python train.py --n_layer=11 --d_model=160 --n_head=2 --n_kv_head=1 --head_dim=64 --d_mlp=448 --vocab_size=2048 --activation="swiglu" --norm="rmsnorm" --norm_place="pre" --norm_eps=1e-05 --positions="rope" --rope_base=10000.0 --rope_fraction=1.0 --qk_norm=false --attn_scale=0.125 --bias="qkv" --tie_embeddings=true --parallel_block=false --init="trunc" --init_std_qkv=0.022 --init_std_o=0.0 --init_std_up=0.022 --init_std_down=0.0 --optimizer="soap_variant" --lr=0.00324 --lr_mult_up=1.47 --beta1=0.95 --beta2=0.99 --lr_head=0.00809 --warmup_steps=200 --schedule="wsd" --decay_fraction=0.731 --decay_shape="sqrt" --final_lr_fraction=0.0 --batch_tokens=[16384, 32768, 65536, 131072] --seq_len=512 --doc_mask=true --z_loss=1e-05 --train_tokens=149500000 --steps=3192 --dataset="wikipedia_en"
Each number is 500 + 40 x the weight over the matrix's rms, rounded and kept within 0 to 999. Layers, rows and columns count from 0. Numbers have three digits each.

# layer 6 MLP up, 448x160, rms 0.136, rows 392-447, columns 0-79
565462499433498540504517543464482525493479603504521469486524566434539555503531514441464497534463513485457503508587483508528457489525519506472529547468462535425494480502464530464520529482473490500583483493478460503480469521442501534537478434
519486460444463528474495523515464500530474527567509550492492517518558468523485512458530520475421494472465476541498462495547535503488521576509458473497463601546559529472549547586397488500467461539455414500543520489456550471568500609527458556
469567517518486494464513498465569490478528455539508517506551493545478453494417558523477449559434492456586541479570540521512494412485426595494489465451568512462535465468458445511497439501553563511527470464474498494541518506458473506409495558
437425452466504495500506474498540509428459495579516513560549481490513515565451485490472508495485549534529526521535422467513490538518468466545503467487519516444482548518479571532534457439567498499603552530533515530550459486493476508545500470
447529553484508483489503499573500569494465535527470573535455478530381516454470511447503518506522465493471456463524443521560504500545508542529422453537522488460476546595508475568466459464485460544496494532490602531558485416486510519477556487
488489490431528514438514450497418456455468463494492493519520444542474520544481451504564477543464522439500603481553534553520496534491467507481555497470481502467409463503487496557519470524506559517490489465557489524471507541448507529474483499
603558512548501522614529426524495487435517557455477481484503502530478475522552439535455464473491558549555487497443512487479483566548494504511532514507441451497560482503531483475466497486497505503532523437528513523520565521525539480492522508
537589459546502516569512511591536439471492504495477497497532539493495478470504501575542537565470509491461608563470531451522520488498470444462499461485414495505542491528484492540473501483436459471500485461462560534579472512560576518460476510
521509548502562466511516528523488489460539516451477576404491554504524492456471548510472591585484495555562490506429524501516483530472504483537482482511488489434481469513455539531507442500492487447508492491488479477489545416533538493484423483
516529493487534495443484522478442495513507509522547492500408505530521469494438512502546441504457476445529500572461554527443511519530500470481489489532408622438512562483519489531453525508471484474496529493556469467526552512541452438492497519
480444494536501542539486480547535514557553448457459502477435434551523484549492516492476443519508423474525459479522554506520501490484553476474509522448449540417528524514452538494483523453447475547573469462495598466466570434475566513511407545
497493522480537483529451561571417517493513439550470532551472553483462485536519587479479462537552502514501438554509495538535480543489444478509612517521498501531438531544545476509517543468492495478533480472453491532467521544493440535573493515
431607466571446458435490472501451449476527448541515543485475488453424500521475475496427445492486517512476471511554451514501528549469488577545476477490561440517558509468449417479484501510480580568475555505473468491424522481453422485504511519
521514488492550536530463453493542480475610506478496533487517534460565494450481551549524486524540480496481417537568540479623463479502459594446485467526534508470476476487525551475447442511456488458577600474582457492478495484455480563519495545
482475535471559462579501430426504584466551546509518375532439466506457587528511508495444486468537504504554536520452529530561516467526589519505484480536541498516472474518516521476529470505502503540467406558604502460541437493448471490498538479
539543477514510535486431440504502563525473491481568493464515490488520526524530436524493512473461500570457536468495505498567484504565490531491542473482570485552509490445547521479475447551522437481505483513513526486429492503514569472475509504
507560494593408503581498457503460438545470436493580428477542499469520528521569504529566580462473540539504503511534516536482480490546551490511475462453460528474489457472392534533478559473493451473543470451535564547535554472499510484487521511
566462544520588471573543464573527410484532470527497505524559485522508464519495481451493549451487530515558544423472496484549548456474443509567502500578516521514489530510548530510483498487579507538560478493518510479539505543458507497540562457
511488535472407454495540587546471473478464507486545504449543481487534552442503503453428495478474480465497569512472548524487481575465502499449486529409490508452468487510515550488493443514572528521584576495532510551518457494503463514523462456
563556515468544512505455445464471458502529513583497532475483528561529484443429523505469525507416487392483518456485477520510536463468465486471527508463472533572575576512559573426507474535506529450505498477457490572506492461434501452507438466
459588469521533488462414544574542490477502402463533552506488409482426503468534476426505528478450475511487468593516508494530474486506500477486421502470467545525465517593529531504527474578485505530507496511564465416535515474484452445412505482
563533442523510517507515509528467550519569541575495448533461557514490509459568509456442471527462538524494547550418487501453526461547484622535505490519480489492511554506588521457549601416565521530511592481540538441450496471548513541451534479
490513565458502544575461600506501444455538543462500492556518480500495487496488423493450456426547441521443441507476483453492457521482485507508436541490482518390519486476472471501448501565489482493515507546503437475404562528493497509524553633
475485453545455475471564541521546556446470537504505574499491528474452518487529516525516498493492571517510487534511529506556516403470583458510517457544558538561522561394497470499492516483553451483577490514481417451512513530419525549494435509
511507462540493540536476461531525452524526508534413519475534520526524498495481531548502509596539519539484517528493484487486496502463494454486482500535528460453533515493539461404541476476528465455455513431544435522496574508463520516496495438
455537474502474539460540549514469506504527526483556476549552481506485442473515536536516405521485523477583472560503510462484457481477457540544487445550469477437553533546503514521461526505480432494460495471422552566442529529518511451580521477
501485534484484449366473531416499413528560528494531465482542496528512482413457577547573536505482557480478509497548495519410503538533494493528503570518433470484528510500506445526457521583442515397474480478492469570552464495537560525492530462
458520472442439504463535543464524491476558560586473536493575501524454452519408465491528437447503505536563529479500458571454516509500465500507501526533574511462553523493485509533530552421572436482451509542442492544448492501485498578460499529
531538612563540474509476453474485409516524473558552485469459491508456540543412481510522559448459506464522504514541495521506543550494518491542547456530471450447482562519497447475507516519434553476497495440463551557487496481504527516537505540
473451522544496553514520483503440425474493450462434452456541507526511576518412471563483493521561483555456527512392561452507558480512515457411517491476498486479453500483459488513553483487466508462508490463570532486554416500473440498481478540
444461516489549507469456488525462500425534502472483527468499578513539455514544510493510577514559499480542510565470503507522461495479521481502518564523451532513509472421458514440555511431460509523601553482565451516560481487464458426510540529
439447547570525415484531485480496523503468466498524493484466528580472509424530499476493515529565482523501461490492521522457450493446428516543465440455438466527399574487485450534503491437505413484551407538536459494544511473511441521519569439
558471485564456544531519445525523564497495485493466503525485457475510600538425436520433488520501506454598514471485381554450528425543582452447465576428471543519465487540490466502521468497502531518544510441529563450493542608497480522465404453
516481486541461573518487493551472442506527561540387484458559592542526476505543473511501516455546452548461446569514419486437439473427511543492519471472516432449429496506544444451491549514498486497435449490456471468512505527523471503580488469
491429475499469531497448439537476448547485449551498550540511509480561550571493497421480531525474549601537577599457490501455453533542512512517482442489443486433479532522571567503492521512516515475583520527564460476502501452525409469526491497
560539547465454559466502506543564493475466448451512489507447531527550469477505500481485512514503490443499512542476569446494479510500404492473508475446428475498499498482510546494573442579509494487459575487484518522529526455541542561469555565
529568449496525492454532457504531386468510459491479501470494562527567454534487445476511482464531564561541493454489523465477549497540501555443540414490443526529474562520546520463499557504472505462475517472415458509491484488517528470502494590
490513563524539488483552516557579503551493515603459465518534479491467480485526574474529480452500499464515484529493389499454554511488491534532521528529502397477500472472504535495471457545505549529439414535580522575486420476477505542437526460
495530456466502461476551524544435428513503493490441528555486530514518469486457464459461471454529506522532569474549483480481493506462508465494520504456539427456496511554427515543519431509558552494485478476497488490435543456542525516542439463
491571471517520495476528523503490464469507580558506541520514485490463521544488532489491536482525463503446524476470517444484409523458465504475462481543500500527470441429530537517498478468506480459444476514519450475529483510552583572577527567
474467459492421496504503528464452487474485534443506507508520552505525505506579490489544486430474479497517513509503473484543498518476495542505497448562534501500499443494549484493566540496505494480495474483531442466545480500532463512503544519
519454508474493525496456538469499452533502487469455514510473438510462492507530520537479455482531477512505492568520493469506452493476505483500507495501567427523460510505524550516455504543528487501549529537529484495597494519536477562408520565
512450480547530503527543541473471490532560560555530536517533531542457556415488511564494555521509468515529485567481485513520562555455500596431474450449487504516504468493527477505554521459540464489490494438534519420509471525470520469433521473
524557476516490492521550556503470447530507517575483509529441463487465466538507409472476492433493552490504508481466498481486501518476507456494500548541513527423518561489523414464519531548471583541421460547456489520498539460502501494456484451
485515520429478472563540400490592495491440452537452560508479483449472496512517506479494457503539567531478482530514490498530530457568543454467572547556538434517470512479519472531571444540451476509579449495471477478483540534458525530518511479
540505539478535483467485520523570500531471519500489536519491448440474530466481468462532452500509504472475509459585536482534490540484504555547523568490507393518465602409442497430522574540513446479508520556503542503471494474529514505537510490
519462485505555480435503479518488497501507514516445513452496439517520492509452495477529486531522460458547601497611502540468552428530463500480580468468556416452503537435431512546510524507472466538490580468536417465534430553531484487497472574
491516554437462505518482478487457482516525471529477507546393471626526540568464518536505503518439489559481450469444473469496460521448452560487438450533528473400565523495442481521490510439516517440496466495490481451487526509446442552507552483
467491529411538473474505525560582536444491454482490472521491500482570490518450531567534481552539499511490429434550546455489489524422477440448493471506522467548440487495484535439486455474512458528506467511533496454419482540492530519546545482
442579504464524462436432487546505531446559480467452566512452530549536520482526429508451449447524430439477426487489528520474553530469506576504560490426574442462507537502437545555570531561518551536505520509527525576522486485501511460537518599
490515532466520492484582477504562465524510523552502506460500528517479555527538437490512566473485458476487526476577575551506421565432534530522507488502500503502552467502537516466452534539449480528515531499501483534500477608477507530510498527
471465489535549544518473501473520528519537502446474520588536485561463425456546567589503502555475490524453500507530473445454510474509495535505513552477482449577594523530570489556495481453492534486505461518503492513524516431438508499436475575
534438478517500516508553442517516448500506489540438432524503605549454543488497538519530532448514586479432439468539461453455545442506510438505542561584503511527504511481450508538497497547468502485475496412479457541478532486524611438467467490
537520515476526505472441517465576556510535458472515435453473518516606565533487572476516485472486567532524549543544542513506446487471456457442526528496500568509516524509549549476441473481562530491432477511489553444500500592520537476484476507
556428479436569495535560551483534504447471500481563461481497477448499481470552538520544494549558467479455467488525469521527487519552449517488506525507482508550523499491450563561509484419503502539452543557535525492493456473589469462498462453
518516518403564509477485528477529525518535445531517561489476552516576458480466504507559547525502465502489556425615513528412503382515493418527459451476533465455522550512506480426504490498559489558552490494533442477492517460521582434560476471
# layer 6 MLP down (transposed), 448x160, rms 0.0882, rows 392-447, columns 0-79
529463510474458489464530573514437546521524436463561486517538562523461527532461406487437495455532420504459556435477537508530431523493533504463412511535508463470392503501433492553559502491489535495557556457473479522495463549468494510491473430
530534464497517512431452457568510516550498474579564502502519469465499471430512505485512477544482472427477567518517492535527551466501469482588452535425518474515556481485472510520505526492488456544495418512474496504485478448482444540516478508
443513446490512565449574555521567554471576480520475537424457521512475450549497439530528491479471519459493462442475534565519575548451497514470473539428464443550474512465532484548508497501506461490558504509479538487512505469513491517526545591
457530434483520495443550485422436533450587502527586525444481520436525537488428502495544513525447508579476560538563473535471512514533588467477502461508530438502479576408471552508511511534438519466484532485492544482507553538403539545515457501
498451462528567517496560489461487558543530539499498402448488458488494430517527486519540549553609491446481494446553573483536481514481425454430481584507476572547536545482428546543548572472486537537511558496487522574510492443450474540529505501
505496563544504467522472509514520526507519548483490445510496480434556541574466553479510483470478523517565418441541445512504514452485535490491530589469462528576522461482437459483502474448471481487494459496461520475489513434501482497578503508
447543494516511506564570503525473446542543486471435566524549479542552388480456565524477483495499463447580487445464536538531448488539455499502494560502464558485511483530453510434424477485506461514561511529482418491484490543472524514497538433
493476469500483465422495539498549556508559471511487491445485505480526550520563509499480476433481482531456446498453500548554455493478518542485491486391487486505506513514419518481463521489516493478494530519480470448440497440443546538523503522
516433540554511445465485484528467442520488555511540532563500497510533504513487493484454490497488388497496500463473600474486473474536423463469465467521602513488543473510526544517536521474517512491550440454528551474469529445459500425444458479
516403478458531453544503460538518546493531511493558572495476454517512516534530540498467591548530526492501405471494535595551546489522509460477542499513541475556451478488533488398479477487535451488483458438485502449538588507439527561501530406
467539502520484476540429442468524532465487457516478571466586499527481432526533525528536492517519489498507507520490502448535489506551536535479453573512544499440463555463449483484574498505454493509535524502494421548518460469506460533460462469
465480465542526491425428476499483572575505505485516511475431458478458613512448493541522542552479515484529426488543500512482453555499489488510534476524523430474423528490558492527507445419481521483466464483519538463463546520492474466495537531
471528511557520505445401522518429510513466528498475480499593501466496460502520430511518522456533557507495481494494436564465530557471476534474455536444415497442538494568512522495460465526478484467524522508440476549469539486505501530447527440
526579447495525492484457494477494496562516494423411472527469529470546470477529499549538511545415529468486478478463539390529515531450430532400539531607412510527570481551521507478519503487470457456496517519486545482498528495492495477528556532
513493480471540469441505463438528510538491541496534483526496470516468522528442535486472534490464456456504430511423578507588597450554542518453516516546592492486474547445470463508563452514519578516464456445496520543542518505476445475589466516
526486535499445409430506555497492534510460451530546561508460480506505436435453500498513597499497523577489541489460481513422521521542545503482463502523496494490522517439546530494521527471515484497457492484515503509550477480538458498477554527
475466469531502555540510590483534459502510495489488537528492565544503467496486490571538533525520572491555478530524572580484546517449469455515493510510517559473482515523470491549461483444425463490456489511455463485491446506510492513494561561
543454507504493470443503543475517500508517514479443499500480547489472492515533497490441445463493476439449492525519515517527533518486504485470485486556490509435443479515518522486465492492491510480521523439501466554454453501557492514497530536
521553520525498529555534468431533577488506442529463497467448584442475463499498519482524472492525505567586454519507475525513557498524496514467503490526463499488534547485480519469507495536475529519527476518567530584426461502481498523502463469
464526506516464524528583489543464429507563554499532497575495446494577542479516530502428467534572490466432530486451479494425433508514536547508511464452535499516543448561524530522572522469528494466494565492474508474488528441434451455575503540
527491468532533476467546515498510501486491455462491487494525491512449487513429490522520484502510570480441524475513525513517475389468526543460477444479554506521567470516452555509415556517487485481510563502479589472482456513518461530422471533
494445492513562514523456566557535462541543530571503488479486446492435545496526489516516484480552529515478530534474462524476464477562522533543472548512556496505495554553574478437525500534477558511523572515461459555503470425526467504483449542
515503515508519505508538514484557505528451494471496409519452502537571513540493489538494462442561523517457534492453544457481491505544484550485406604477538520534530488517469483508458494469470505498543454544511531536420605540578541483588514428
524462576512531449459491514450499534457570481498484437432521500498506404511470478480409506488528476478447481529505400487557442553530447524537591436483551476571488495479491467536500563523528457543554508566459470495504497549429509510529471517
492518490486470542525476501436417452496532564490453577453513554466479472570467456446546450474508457517523480515446425457510454533466500581524480476495525453483492479493512431489566499524554475490490489518483508526527556607433434500487477469
524508451488467479469456501493518501579457504520485522492442586518464499514574491504534510526536487511570435460548492505508437595568589513527509458502470398510502592505536477536495479484436456522485469451451535592452454554479496526458501540
591457491521467478529504469538552513528568481517480554514544506488487513516487480551526484454532576456503539472583487467559489458512484487509548527510515498481495494497420500524522475506436512490596469586482440504523546465518510521542484459
431505488515482512541537523518494477579558488567561559505447487508508480508427612507526496570513455525513534533421517522560488479529475481442471499553521452534531468442525475450467501525504499529561456443464513518497513511445542570464513483
478435517511515524521473496522488479486581502471516472504553474429497543528466460522484532455478528468586416520533516505463510493489516509540513522457441516477459557465501568546540546541530510558417516610455483488574524597442537481512484484
472503484531473498517462521524439529500535504502475496493495475520470546488466530510526516522485565455454540514587576499447548515515500457531607537466470531585502487488502525530507492471526455497478512470488534559499491520500551534491498629
497400466502472503472531517460504517393487505532517468462505480489514462465501512462519466553495521521498472514491526524459491439496434519492505509458483501470475501551531451507496485502493475502484512471477549551538557569514510510412442494
532507457492489449489478578493514504546497554469586494456482509502597385457483475451472458543477529440455550484541552527530539546425541534468430434551472513521533492517485485544470492437515482471521492508502501504558516485511508529496480503
457455513464536508465472499494488486457472551520492471528494535463449498354422478513507500459511536483487510487498473522537556451560558504476509453592475488504478521558516525543471487460534565536516514473486509485496547453454459510516475467
480482515541495462496590509554509473517504500479519485479519524538536526572506528520465443520502506461482478517560489522497517470510575505495493581485446477465542526520559551556475443550554549479492454559455505527496464561517484519509530517
466523511494474460598514537554534498529541524507484493485472535550457458449435563463505459577528583411524532448498522493502525458463502439568487506541491494555553505596441469564564480485528528492513455497463414545460540504557520502494521471
509470558494587423500468421530477503469447451439545519450528473560539517574519532515491501433526457509541546494538422448504534452513538530492533494584445440515444515550497447501476435543507530518472502449478479464486474537503511551532525530
458521459482486518534493505522484518539485497417568449479406555512572484564501514464483507479522497485524485435533577492524472562476508502427505450514551533535454588497519478527502521505470420476472534524543524489475486558515488515467503483
510493471515558567529538475575436467516536499471505452575532535469432570512422544583490456487452469537567517459496487518503462499518460460535498497476471500531505493516463520527497470458394537593449414556505511495588502503490490537472493586
506480532452476468590481438437492439551513499483439457489520508462507569563480502480545507553525504557496480500472563519483438465426553519542515499549459460508517539532460504489479492481492495528529472561465543541520530513456503547553554493
543494536522471464468511562510486420497549516524514505470456500519463479497517429483475512508459502435460572521461452548528486473530433505522527475533474500535576463468504512429549483475415564566557434559466490490479490516527459495525494539
516530536494555540475449569481558544528553501463534482426467527518519554472485489555425521522502549503453457503509434512497498487573507501483501525523510528537525410492473481471463551521513471503487544513515474494503457545516555476530510571
495477450547461570500497537510503516532550509535493443497550524475470369507540506500532570483459489529575484493530514512461484541530487518469488554526471502570419531478516517469518471526519444463497499517477577603498465493468448511409543532
497489443465485569538540596477473499456517525560477513484494490517517477392441474464510462517494533544473519508503533601431541544471443506444444499453553538559446482527483503500543490486546583479542491489430537498495558528472456529486459515
457499513439534578486520495519503466552452497543525498565508476519476406515502471539534442564517517523488481396425528541512514513499525471486491540494485476476505462533460435532508520524444518479580521452519477595518466496494545490541488392
488542448507455516459466518524486504418498537495493519498486532490566391486443563422536470547480525538527535520499599514520497617468482486447537574579512552566513515537556562480527516546521436510478575484525503499412487518441477531514519441
462514481579456480548520435503488531519536483484492528502508541558523604515527477514495603531557478568473480491555431561516512472472491465556480492466566496410508480511486528513475521578519465458485555526557488518506500500534483463451582513
484474461510543465504470583456439452489503535503502453538478407488519473454500472491499468470502449598488509492489501463464493464520476479447552503524482526529416505590506564448531560487502522506506449464487488515447456512529529438520459598
486467570523403482500563538455534534512450560547447491411554472512533496515502558508496477480489543522477559475529521502532560572489493553551496475529552509471448429515551408488418501517418516445553592542532486460509554425513455594476456427
535539478518546488506512564513540464579547521358501462480523441489482553516532508501535466515546539452578554504508479497457546567542477484476457532485522474498484446529521489509465471521480517554481552455480476459461579451450472528495477556
475479467512537548468487476444492481502509494524463594445496450510557399520562498514539440513497556465499487476479509532538554510449476501479535449515477506516519557547508564535477454424491502465504456520538576554563420472491457497442513535
455512482506520423503502529482497504466504528540452509414474443497554524516474488485430471509560505449518492481495575507457587515491500508538408462466487544476477448530530497501422555494452449496539539470517594515553516505461471570505575517
471501510494555461497507406564492543534564530575546472481466507500470590492502523560453487534489441484522556484503490476541497467517471519487487528571479438556544506533519461488581462539592521500539453508434481434501510474493511542506548599
476456479548448468559484472439490595474490530531469469480419553475522533506527479473520504512492546535565555510510527486438436515455496527480523475536550493451527464451529515525529448436419531477530508496540478562526469423467541570583442503
499440456529500516490464519501508473538488444521508478501485526441538556511487496550448467417439368425523519514482457503503526498557460493553525496444544484522473474474475622440486459533532458528501483533595602472499513505485482486535479464
486509526469554506542505494473501523467443515516542531533481548553577487566426503500477559546488467472550447446502495456475479483550450501530481514398506538562515473498502438518527510582535506484512491565501554478404505514594573533511427434
508529482504450499505472500534529468474534485516505515470476497481558567494483457553491518425534513567542497466508381533496503486447490548530564476589459552564464467509517464454480434467524544495539537489507499535525449530552490505497501633
# layer 6 MLP gate, 448x160, rms 0.135, rows 393-447, columns 0-79
468478546503587517473539435546452492460488494538558573530492469555564439493557509457544490504487471494444566525558526450465543517553548501499449477505483541496438454415554585503456523429504536466509443584509519476473561479515569543517471504
487433559504511468531544484486560525560528502495524549469529455456489512478506528551462524511434544514526546465523492423506529453510511465568480533512445488502481454528523509458358400461501447466450509450479489504501496505508515513486536480
466550565538496533466524429531457508548533455515509527519531587528569457428504548545529423509449555426541518492457493554464511467501530526432491543474488477483441416499506515472496512520449514491521497451549496466479561489436565528442496458
483465518459435489509549495420580427426433470470477497494586459540525504501510450506531508428475419519436437481549479497555514456500503479512559475514485458510547553543533505534537547449524465524451537552504501445544510540504439495455525446
473457471514552559557485562481503522549476453498506545492516490489450507521481506495521498535534517501489549470547496577421433524518519532479522455477514506478558422505473496484546554547441486522505469551456474490476525476514502484448498488
439557468431509472578492515522492450505539493511498502456463459511560442529454506494496523504502441476463478495542445515476494457516505463482439486465551474507499455500510521500475486457474460532528502476569492559499519512432542460509532515
476433559532490429507526560515416501441487520488462438579452494439534525543506483477467450475423454466502531509405497460596474523502499565512506490520481460536489480425563452509479506486490524498465494527502514570450513449491598430489530473
522478532435571559493468480559478456446487457491435534531461527490470524487514534506552544515527493534501496551505520517506436568510475394482475552533509513479449559528517508521553426443469531594433536471459503510474425495483544499484463447
484514443464472499518576482509550494472443517510522517531508501531509486454473548501438496481470529510588473483498495516512551550531532576499539527512472489499481501435528559541499480432548528537483550469496501516545573489493534477555486449
514515562550450500559525569429429465479541498448466497516565466529496426476589524500509528537520564522551489476496422530438523515460414473462448481496534514528502465494466516483528478576495543473521539464495473559533573456465464437496520456
536520445468528491521460448520526487518500476456515499521533523469495467491513451493441494529476491542428486508453604457464461476554498411502486567527501448420444497497468508565432459486517480492497543529501465514468488467533460468543492593
424517466521524581480551471431462525564504509528400548466475525468483427529465546539490501495448437546449410504547579432493538502398483527539470483525535449500449529486463470483546543514485457497541534486490565491510473499452435437453492504
500515542459581482476523481495481544496400480501500511412502513508528492556526504513412447489480536472496547554577478456449459524522489462421435561523464511495509542459427507539470447511512530501491532452562451536542548486505471464358462459
470428466557496492565454452522472474551525448435510526603520514539578497541445510433490540510411469488584485492498533545474502497466449458464494459501538466568496478453465499607547537489559508494512509493549535477501486520423440578560551426
497424496544565484521543509478443504494469499528481482491485529513480518504524582471488591519524424480541534495517437467551494420542537522448482565501456457443509456478464392510464495478496472481504608500491450518534436477555462547521489523
393442500443473504515539621504445494584516397471566495468498481535561454518502458530445464510503469501533503552562553489521484521457525555517453547555503490517456463578484552503523487430539512478516478561541522529539468537464470522512497472
483545510449532510542504520560586511551514484534499501496551459574520420463478516489437568461525456478560538510479516479526539477503460480500494558562570503493439402530504468534520463473571416551531511503512459508466509484478452523481538536
491500580530519522515491498460495455506507537535548540507509503521502460508501528476499518544429470514496500470545455558454511532498501452567484537489476511519554478506467499490487390498486458487586466424510489467473574486503540431479506531
469495517573469538492440427446472456486595552538510540490474429522505460483455481497501563419424530490483517472470468470505543516483554484448456442496514521563496500501533599475519528576541528463429500495443483509488486514514486496527521500
550524597532505454520506521562518474472409435491517431519515534500510511444481492504466440501523483522526486509484486477521466485485577498522499513525607514497496452496494538514475502488440473446541514490488515480454575545493455517522480452
512505531529449524521516471508466467450510450555506447500389420463442469532538474485475511567482499508495495514461509528502424432559579633538472480560543455489455527513458467516482573556498496507548519496593564439478504475468474531529480440
542518484472504455430513550483475442466555496525514452489495526492492422482496538553481583476434482501443560521487538479545475487502499515583546498414448531547516469496520429456493531516495495497564558495521478508490426581544492511515495516
502541539486588502577530517439505517510505529547463489488510479500490441491500555507487533452508505482518528494495439421492461546488505518523486471522577526437482450455527568519509481525489436546461497518526461538487551480495489536548463466
454547512537456463540569516502509586467462532501556478532481526514541448468514491515499548473482410484510422453510504451469527468492532582537480483485451557547440516580437553553445544397469519509425553453500467506474417375512497443499469541
504520487506452474477474490516453447496516512455507513450491486472467548521543521517548526506520532463468419564492514512499457481505506445525515539541479513499502465487494511449463524557544533542557518531486595523572475482525477424470460513
465492453573557514503539482498507565509480508536497497536467467488524489535533482503513560543527556484480454515443497415492490526433489453505493484468613495484542463431479513456575457527501535486488484496512555501514462506473459572564475469
532516445534523501459534521504501539509492547526431464512439511442431560567551497440468555473547497496509506456564549453512464516426494466576470557497482502440408505498546417500457499539567528513541519463564469546523443488541473450478477570
454478557521498513495494493478473420554521452440515485531468485503516499550465499439495434528523520467529509468477474464533522507451512485484483464515495446429493538470506528480522489527527529417540561339571448536550443496422531582555474474
494478498423467475566526540513528494471499510486523507516398539451567533469497506556494496487530514554477517489480465500530534466559533455518614504483485530528441404459535492505560515393531551583490487494482445527530501500535506481493496484
435442490489545477508460489458492486428569566501491479504503479497502471477531447451528454501496532474479460571505476532465457470452442435528500472522479486546463456488540588469473538536535572565535477478515449489517480396499491468469528493
551605509513487499498482483558493528532547484471441428436454462442475497517538505545539518503538513560508467487505565548558556449542485541507430474454397500539507514508469472468502473496476545441506525528502444539471491491486500531493498519
542553473519554515505469433427468515579540541536546550518487515603551386481481571562518492533509494528524551507477437512414516539500554573424535480548491521496596464588447485516483498530525567473419492543518503429504500542522448472520486428
527537498526546579526509462496510512503551513531484500554527538474545452388536525513537511513536481455515509543433433557421500490571478478464487519507534438446466487545504479473387464503538435513515514462494491523482450509490511518458547535
514540558525455485524501461490496476562528520477420498496468531507562479537432494457501542490474507499487455472514517418546475531521540491508572516487492464490455490437540481539521498515483444483524551490434452585514458421543501464479435441
510533584462456518524493493521483480539512460567587480501433534448502457512442489452568494475477493484497487500442479490489546461454531592521439444532512519483455562460440460465577433520500482471525513481461480487521534518516528512491557515
479498580483513520508485573557488445556518448494512491493487455560497505558509454450510473540446530488525526575431541524456489463481507507460486498511516438562490480543447526526475424528534540520510480508518474464521465492518530526509532499
444439532470453491553469432529498456468494504490477481476501462500479554473516511472480507561452544457552540482507515485467507447493502425512500540461531473447409502462497470497445500515499522524466500537507534462536520419526457489502476469
490472434527512506482488515490616455511526527499572473551532524522513416448542464519453482506487465515546514504510512391503502508449549516539503525506475513480506488518485542492489528551519459501521491502464525459481498532410503498457563495
508541484491526498485496473520532525540516503493534499505431432581548456575505529565507468504486511554509518484533434443454482514462495543486444513440491470512416467524501553565462423452508602558459491469499459538468506525486512491506534560
465495492522543511555554518473463426497440552509480476524572499545514478536446484495516494517477454514519580551559491446523497558465483511482534483554532530455484559528507515475489528529488536447537492456503466495549507440481432419456495492
468493498476523555588526580558507553471458446493457563519505458541479437474484531482476513481596420537488462424523471501513459466485498496458502468512537501555541488484477482511543473559542416495485523502560569467431598471455426543518543523
469481559508472444495474479478529425501501492495511556512427475431449449524479513498509524516466469498599484513560481496444522470468515510473562505509401568542480533515482458502470507485557507517444542514521478548495575512473505524508454435
541497511447463483421499495508552545469493541496494528512434540511543517480492503520521492425428502511569514541514541499548552587452519580476467452409494523542451557531521533571531500482467556439525410533473505523505498569454512504442569526
506497517467586459550472548488377522528495457476514560440518434514463487534514552531505517545522522471511530472487462548499467559446540511502542477449454562493435465409504557463409487462504491456431550542516539568566463487526485479490472583
483549396507523506556497516540493493517549454499463537495498483503471501489423396455524544455507546505565480474541457530515477514470560514553457477485522532504494491574480456458480446523515507457487518552482476519547492531463443508483438468
520550515535514531492458533503420443474460436513507453550525535492506487521441530494489550500474413485464480488501551501554522538431524521507424456553507479455530524539439511569541547483443489447462490469531491543518430468441550466503491506
492445513476617493501500544492524467480517503483547551439537476469493466493476480570450448489548481532487494442443572507556487546483434515483532412487490502516455439478506512445487475513471508508579581436454492434549522392511524550489512538
583473464555579509490491464546492509398440507505460469477496540582594497520382483542502508521425482550460464475432546491540468466491457471522550590517461480527483517478456468475507492499503441490513415487538466484501447506583471568480533470
549541502424515511527549493436551419422511474452482488539453486460452499481475479507530467503566475428434529529507405547501524499520470568509498542488523458453483534507443535484445447465585506471461489445545468580495522549489529503495511577
456491502444436479502485471511530507512448543523461514510519478503522489520438464451458542460484487464464424549534523525513472499514464451502440515520503503564465500551497459412515494570547451508497466458529432536498496459498484557496555382
517525505461486487470434557476494465490541510482495432485478480480520477537435551466487491486488531487463525592550554451527512446451517509472565486508557499543489526462561521496555366499511468482501475554575462466564488490471462505447492567
483534424390504473470425494536494548442537493511501487487592482494534452476431421485488487465458449462544551514570495508449512591454524501596473525499536481498524520517529500484538560546499473485476523593517443504492556514475415533432525495
540476506408585521505523500496541486516434501444506479479550562482549531588450503365508512531509453533491441497485485470516520446530548495543519521526484469590534498516534452513513410515469488434522572562484522532483514468507470459475453462
520562464544480515521476500488514419527477518442506436405581415500499486501470476445489484508510452490474496540499496528519414502476521522514540492544424532540518518516534508449497451458507535519612541485487454616561462459443508519518532474
508516503434504505497511524502510535480469459520501572452552478577427451534555485539507507524494560534477507496508565522449475547499466456524573505491556480507519545465489510498532452503382543479479515567493507462446538484495477502522407522